Part of a small language model's weights: 9 layers, a variant of Adam for these matrices.
Each number is 128 + 32 x the weight over its row's rms, rounded and kept within 0 to 255. Layers, rows and columns count from 0. The size above them is the row's rms in percent of the matrix's.

# layer 3 MLP gate, 1024x384, rms 0.047, rows 847-855, columns 128-255
size [ 91 104  98 102  99 103 100 100  95]
[[131 176 137 122 175  88 176  88  93 159  86 111 147 104 139  82 190 161 133 188  98 125 109 154 108 132 141 113  98 197 187 111 130 151 104  85 168 178  85 181 136 116 138 173 135 152 109 164 111 134 102 107 159 158 116 158 139 162 138 156  81 147 170 117 183 140 159 116  80 128  84 104 112  76  75 129 129 113 135 108 142 159 182 167 145 134  49 127 116 174 133 160  69 178 168  81 103 135 165 151 148  90 111  76 160  38 111 159  96 161 115 142 104 131 156 117 149 141 131 134 173 148  60 125 127 159 163 147]
 [140 105  98 106 100 121  99 178 175 128 148 148 108 109 208 128 117 118 173  72  80 146 187 144  77 115 129 139 158 171 160 107 168 111 114 200 113 122 118 151  99 134  87 118 106 108 117 187 134  96 138 132 187 155 185 163 173  65 141 137  88 209 118  52  97 166 151 153 121 131 181 150 126 118 136 154  96  67 153 116  81 129 112  87  81 128 148  87  98 120 131  99 167 105  89  99 162  44 160 121 119 104 120 124 122 135 169 162  74  82 125 165 143 154 127 126 134 102 137 116 170  81 132 141 168 171 111 156]
 [ 91  85 158 176 148 112  62 161 115  69  91 117 113 133 112  83 136 104  76 115  82 151 129 123 122 104 149 151 125 114 127 107 153 163 109 101 141 146 156 137  82 164  93 136 139 232 180 107 127 136  79 138  77 125  78 124 153 123 142 115  88 183 173 175  74 158 174 137 108 145 135 112 166 133 171  76 100 110 138 161  94 120 186 150  86  85 137 115 156  78 147 119 125  77 131 129 189 111 131 194 107 141 116 110  95 118 120  85 136 142 126 139  56 141 158 114  89 122 102 149 203 112  99 131 141  91 129 151]
 [103  87 111 139 132 152 105  95 135 115 142 149 132 140 167 146 189 148 124 158 109  97  86 141 122  79 162 150 160 140 123 178 104 134 164  49  95 183 150 197 200 133 120 130  86 184 169  66 136 125 145  92 151  62 190 160  96 151 187 148 146 141 142 112 130 135 193 142 102 103 119  71 107 127 112  92 134 118  67 103 111 136 152 114 144 108  76  76 139 110  85 132 156 105 126 101  95 139  77 130 127 113 168 140 123 117 113 118 156  76 136 115 122 120 165 118  91  54 152 114 165 138 113 145  89  71 108 130]
 [151  95  59 130  86 117 133 149  94 184 153 175 168  91 170  74  42 138 150 103 210 172 195 192  85 129 128 150 141 141  91 106 131 124  80 132 163 183 147 130 134 165 165 122 174  92 151 113 153  73 142  66  92  86 103 146 139 100 150 102  98 113 141 100 168  93 139 115 118 141  97 164 126 149 148 150  91 101  97 168 137 142 182  97 126 123  74 107 152 142 124 153 176  99  93 162 166  74 141 139 150 169 167 107  99 115 146 128 110  79 117 105 104 158 132 109  77 114 159 138 151 120 150 111 149 170 109 114]
 [186  83 107 126 128  80 126 142  93 127 113 136 163 138 138 129 131 143 160 124 115 152 131  90 153 135 141 143 137 101 172 118 163 166  91 120 107 123 119 139 126 159 165 134 181 104 110 115 127 108 103 110 138 134 113 117 120 189  62 109 130 132 100 150 206 122  96 148 161  75  81 119 124 135  93 167 116  97 120 119  81 139 125 137 130 103 151 101 182 169 116 157  90 135 162 119 143 136 107 102  96  84  97 197 130 108 165 168 168  86  42 122  87 191 146 130 180 131 136 156 158 132  51 177 138 112 156 129]
 [138 221 137 152 139 136 108 140 124 118  83 146 142  70 168 124  81 135 136  68 141 118 136 169  97 141 134 117 151 163 154 142 209 128 133 102 137 117 122  95  89  58 112 151 130 132 147 125 169  66  71 122 125 101 144  51 142  95 122 132 144 142 138  79 108  75 133 131 105 119 121 107  97 156 130 173  80 134  66  73  94 135 165  81 127 146 108  83 119 172 110 135 134  92 123 124 190 146 130 127 106 114  95 147  91 103 117 139 143 100 190 109 121  68  51 143 128 108  79 125 150 113 137 118  71 146  96  84]
 [136  97 148 153 126 144 160 169 160 156 207 112 127  98 129 108 109 151 207 115 117 149 181 141 151 172 144  94 126 159 156 196  79 101 136  98 131 137 115 116 122 140 108 199 195 137 108 105 136 113 137 144 137 149 166 141 155  93 117 124  95  89 133 163 143 141 136 107 116 167 114 119  93 139 101 129 135 129  73 134 137 127 157 158 103 103  99 139 122 103 156 133  82 131 158 150 130 116 145 121 137 137 150 164 152  85 126 140 136 142 106 106 146 120 127 149 122  86 126 111 132 139 178 102  97  88 139  75]
 [186  79  98 114 154 121 111 155  92 116 114 144 195 129 142  47 119 123 151 132 184 176 114 144 157 117 132 137  77 102 128 107 110 148 153  64 135 136 149 187 207 132 118 154 128 150 145 107 134 176 134 126 104 135 107 171 113 141 171  84  76  55 163 130  55  85 107 150 141 106 100 172 144 145 121 123 140 176 156 127 172 130 159  94 132 185 138 116 108 105 107 125 147 153 147 138 125 138 167  80 106 115 170 176 180  97 144 114 161 139 109  89 116 156 125 152 176 105 201 136  92 175  85 114 100 113 112 135]]
# layer 3 MLP up, 1024x384, rms 0.0457, rows 847-854, columns 128-255
size [ 92 101  98 104  98 103  99 103]
[[ 63 132 194  95 147  86  98 106 156 109 174  59 151 104 148 174 177 145  78 124 116  94 166  94  84 106 128 168 151 133 149 104 163  70 143 117  79 138 111  82 130 178 153 100 212 148 142  98 115 168  39 106 109 131 134 130  90 188 142 138 123 135  68 119 119 105 162  97 166 152 181 166  95 114  88 103 154 170 117 147 133 139 121 148 157 111 123  84  88 128 152 129 105  81  98 165 161 142 106 113  93 146 102 158 144  62 150 155 130 159 148 140 147  93 109 147 119 135 100 146 135 154 114 129  50 151 175 163]
 [ 79 168 112 164 158  80 136 146 100 146 116 184  98 182 116 117 161 106 144  66 140  95 138 103  65 143 167 138  91 129 152 111 125  50 108  88 180  97 126 139 148  98 106 150 195 155 137 142 159 141 113 175 123 159 154 145 151 145 176 133  56 117 114 148 153 112 127 172  85 143 118 117 110 106 145 135  95  83 110 144  96 108 187 167  80 208 141  84 120 126 114 116 145  91 117 142 157 101  85 143 110  65 135  63 112  86 116  45 154 130 171 184  99 151  97 141 159 132 171  74 117 111  99 148  71 139 190  83]
 [119  91 122 148 173 102 135 150 115 153  90  87 149  77 138 139 189 113 119 141 119 126 157 152 113 167 104 184 106 163  50 106  97 119 123  95  97 193 206 131 103 111 168 122  63 128 164  81 111 118 136 115  73 121 122 126 238 130  67 151  99 128 195 106  85  64 205 165  71 142  86 133  82  74 108 114  99 128 124 125 127 125 147 170 142 177 149 148 145 185 108 108 216  83 114 112 112 168 118 115  99 144 150 141  84 150 111 168  82 102 203 184 124 156 143 120  94 127 110 215 180 143 129 119  84 150 137  88]
 [143 126 136 113 169 192 162 119 135 111 155 131 116 153 101  91 164 148 100  82  94 116 104 108 173 192  84 150 125 123  91 148 141 125 126 117  87  71 126 107 174 144 183 116 119 138 119  91  64 143 110 107  92 108  79 104 129 155 135  89 206  97  72 121  87  74 115 112 135 146 165 127 144 147  71  35 117 136 139 137 146  99  70 147 205 202 144 141 166 119 122 146  88 172 114  85 165 141 155 148 142 176 187 141 222 147 101 120 152 114 134 118 147 164 111  91 153 142 125 127  68 162 121 160 175 118  92 112]
 [121 100 154  86 127  79 140 104 136 163 108  53 135 177 124 140 129 138 141 154 141 155  82  98 152 122 105 156 139 178  40 149 102 182 125 122 118 141 111 159 218 151 116 132 100 207 121 165 102 171 138 110 116  60 171 158  72 157  97 144 140 104 139 143 150 141 151 122 134 107 160  67 177 129  90 103 138 131  88 133 107 100  99 151 148 150  78 113 161 142 121 193 176 133 101  67 177 160 142 155 176  79  96 105 136 134 195 167 118 183 172 112 129  72 126 114 101 119 142 143 122 163 120  97  44  93 123 104]
 [145 211 150 102 144 128 156 176 144  93 127 140 118 150 155 190 164 165 174 131 126 141 151 173 153 108 113 150 109 157 159 143 161 162 136  97 152 157 197 137 180 106 177  70 171 190  89 146 129 162 182  96 128  92 158 126 157 137 104 105 116 125 123 155 138 125 113 116 108  99 131  98 169 128 118  94 200 152 150  84  82 129 135  94 127 143  84 110 130 126 119 123 165 165 176 133 103  97 110 113 147 174 153 129 130 141  83 143  83 115 143 188  89  75 129 167 153 135 170 112 164 140 123 154 129  91 198 134]
 [ 87 104 134  59  98 201 126  68 192 205  99 129  94 119 133 131 123 127 141 174 167 110 113  98 135  98 141 147 176 173  31 133 124 167  92 115 119 117 146 116 117 107 164  87  55 143 246 108  96 144 115 112 156 131 101 172 134 131 151 162 170 151  91  78 118 128 214 138 100 156 179 111 172 130 161 132 139 128 142 110 154 122 127 109 107 170  88 129  86  88 157 127  81 154 121 118 134 162 117 121 101  98 111 116 154 159 156 171  72 125  45 132 156 169 168 150  75 138 129 180 129 108 120 121 182 157 125 139]
 [ 96  96 139 157 145 168  94 105 135 119 149 105 146 114 149 109 123 141 163 167 124 121 122 166 140 147 172 125 145 139 172 138 125 123 146 123  72 100 108 136 109 123 113 123 161 133 153 168  68 131 128 118 141 141 139 154 123 150 195 147  89 113  93 201 156 195 146 127 115 144 146 124 157  79 142 119 128 151 120  88  55 117 193 160 113  98  75 144 148 106 152 115  88 151 207 153 138 118 159 132  87 108 132 167 204  89 138 105 143  85 138  88 127 132 114 154 185 109  76  44  56  58 189 131 156 142 151 160]]
# layer 3 MLP down (transposed), 1024x384, rms 0.0389, rows 847-854, columns 128-255
size [ 92 104  99 103  97 100 101 100]
[[119 163  92 176 167 159 172 130 118 100 119 105 142 125 114  80  82 120 175 144 104 101 113 138 119 175 163 100  99 121 155 137  76 117 107 136 115 126 111 203 147 138 119 144 107  76 145 121 121 101 149 170 154 128 129 162 135  45 114 115  83  98 121  94 176 178 104 164  99  50  78 150 168 107 132 164 101 105 155  84 107  94 139 123  92 120 114 112 102 140 164 183 181  99 105  58 114 148 113 144 165  79 125  69 112 111  70 116 113 138  82 141  90 138 143 162 132 124 133 135 110 154 150  84 152 158 184 152]
 [134 150 185 138 140 110 128 114 116 166 101 123 144 145 143 124 127 104  77 143 119 109 131 133 132 117 118 174 146 145  89 120 154 116 167 156 107  90 117 145  96 151 101 143 136 136 127 165 131 137 207 139 192 125 110 138 177  78  69 161 164 131  82  59  96 146 134  94 157 151 106 169 132 141 105  93  85 100 112 105 148 114 113 129 181 132 166 140  99 117  94 114 138  98 109 156 185 133 121 135 143 127 111 149  93 161 117 100  95 136 188 148 194 160 122 122 102 120  93 204 186  95 113 157 140 152  45 134]
 [142 123 146 117 117 122  72 111  84 127 151 165  67  89  98  80  94 122 167  88 116 139  93 152 177  99 138 135  94 106 164 140 140  92 109 144 179 127 116 147 100 124  96 133 222 176 110 122 125 127 121 131  92 107  84 140 100 125 118 114  99 124  76 155 139 199 118 102 152 135  83 139 111 155 150  97 176 138 122 156  61 173  85 140 136  83 144 187 125 111 143 136  65 137 116 133  52 125 112 162 124 148 118 107 171 130 188  87 214 188 105 115 132 100 129 123 168 107 123 123  86 119 109 138 163 133 104 187]
 [110 134 123 143 104  84 149  79 125 120 112 146 112 136 135  93  63 133 169 147 164 141  85 119  85 143 151 116 159  82 114 126 133  96 165 147 133 196 175 181 212 103 120 132 114 120 109  87 153 183 197 194 180 101  96 115  98 108  81 147 116 107 124  93 113 148 151 137 110 105 158  84 163 131 133  98 103 125 158 212  72  93 146 200 106 128 131 122 115 142 115 160 114 116 152 181 198  94 111 174 114 119 145 160 102 113 172 158 165  77 135 122 146  76  94 105 107  84 147 150 129 136 114  79 115  86  84  66]
 [ 91 110  84 141  46  88 144 129 153 178  98 204 157 121 117 100 102 112 104  45 167 144 169 163  90 158  92  98 124 169 145 110 133 121  95 101 188 148  67  78  58 142 116 124 171 172 149  90 134 133 107 143 167 104 105 122 102 109 156 179 118 174  94  75 126 100 156  64  77 102 117 169 120 142 119  87 114 102 130 123 146  99 137 105 157 126 103 129 154 116  80 197 120 114  67 136 112 101 116  95 149  99 125 101  99 162 122 108 157 130 153 158  32 108 120 150 114 117 206 132  96  90 135 154 137 163 117 104]
 [121 101  98 162 153 114 131 110 119 119 101 116 102 150 149 112 164  98 119 122 123  86 142  96 123 133 106 137 126 136 106  97 124 183 108 145 130 183 157  80  86 161 130  91  55 139 118 123 145 160 151 154 150 186 133 152  81 108 108 119 144 144 121 127 109 133 132  95 142 181  73 160 112 133 174 108  82 125 200  98 164  83  80 136  99 170 120 192 113 159 118 173 177 131 143 202 124 106 104 119 151 135 151 118  97 114 180 169 114 112 215 119  83 117 138 155 151 172 104 124 116 133 156  57 158 129 174 116]
 [114 163 153 181 169  88 139 174 137 106 145 165 111 101 112 200 120 144 126 147 115 155 127 133 123 134 170 116 145 125 150 152 198  90  93 139 102 104 139 112 110 103  80 141 132 148 103 141 160 103  96 113 180  97 115  80  81 125 148 141 132 156 154  78 149 123 125 157 113 137  94 100 107  66  97 105 104 130  83  95 102  18 161 131 150 146 126 196 169 129 121 178 134  94 131 104  86 164 130 114  85 133 166 177 139 181 100  86 138  96 144  74 155  80 155 128 137  78  73 106 161 131 124 161 141 154 129 142]
 [121  86 110 157 182 113 135 111  79 153 102 111 103 128 135 156 110 124  80 174 123 116 134 129  84  74 165 133 157 104 144 136 130 116 149 184 114  84 117 143 155  75 100 103  97 103 141 156 112 126 131 135 115 161 140  68  78 125 172 175 117 162 148 134 154 138  90 114 124 114 158 138 143 167 133 104 113  98 112  87  95  87 190 169  83 182 159 130 183 160 176 110 144 161 175 148 159 188 124 124 120 131 124  93 162 138 197 116 101  94 161 113  84 107 132 130 132 154 146  59 132  82 125 103 133  64 169 175]]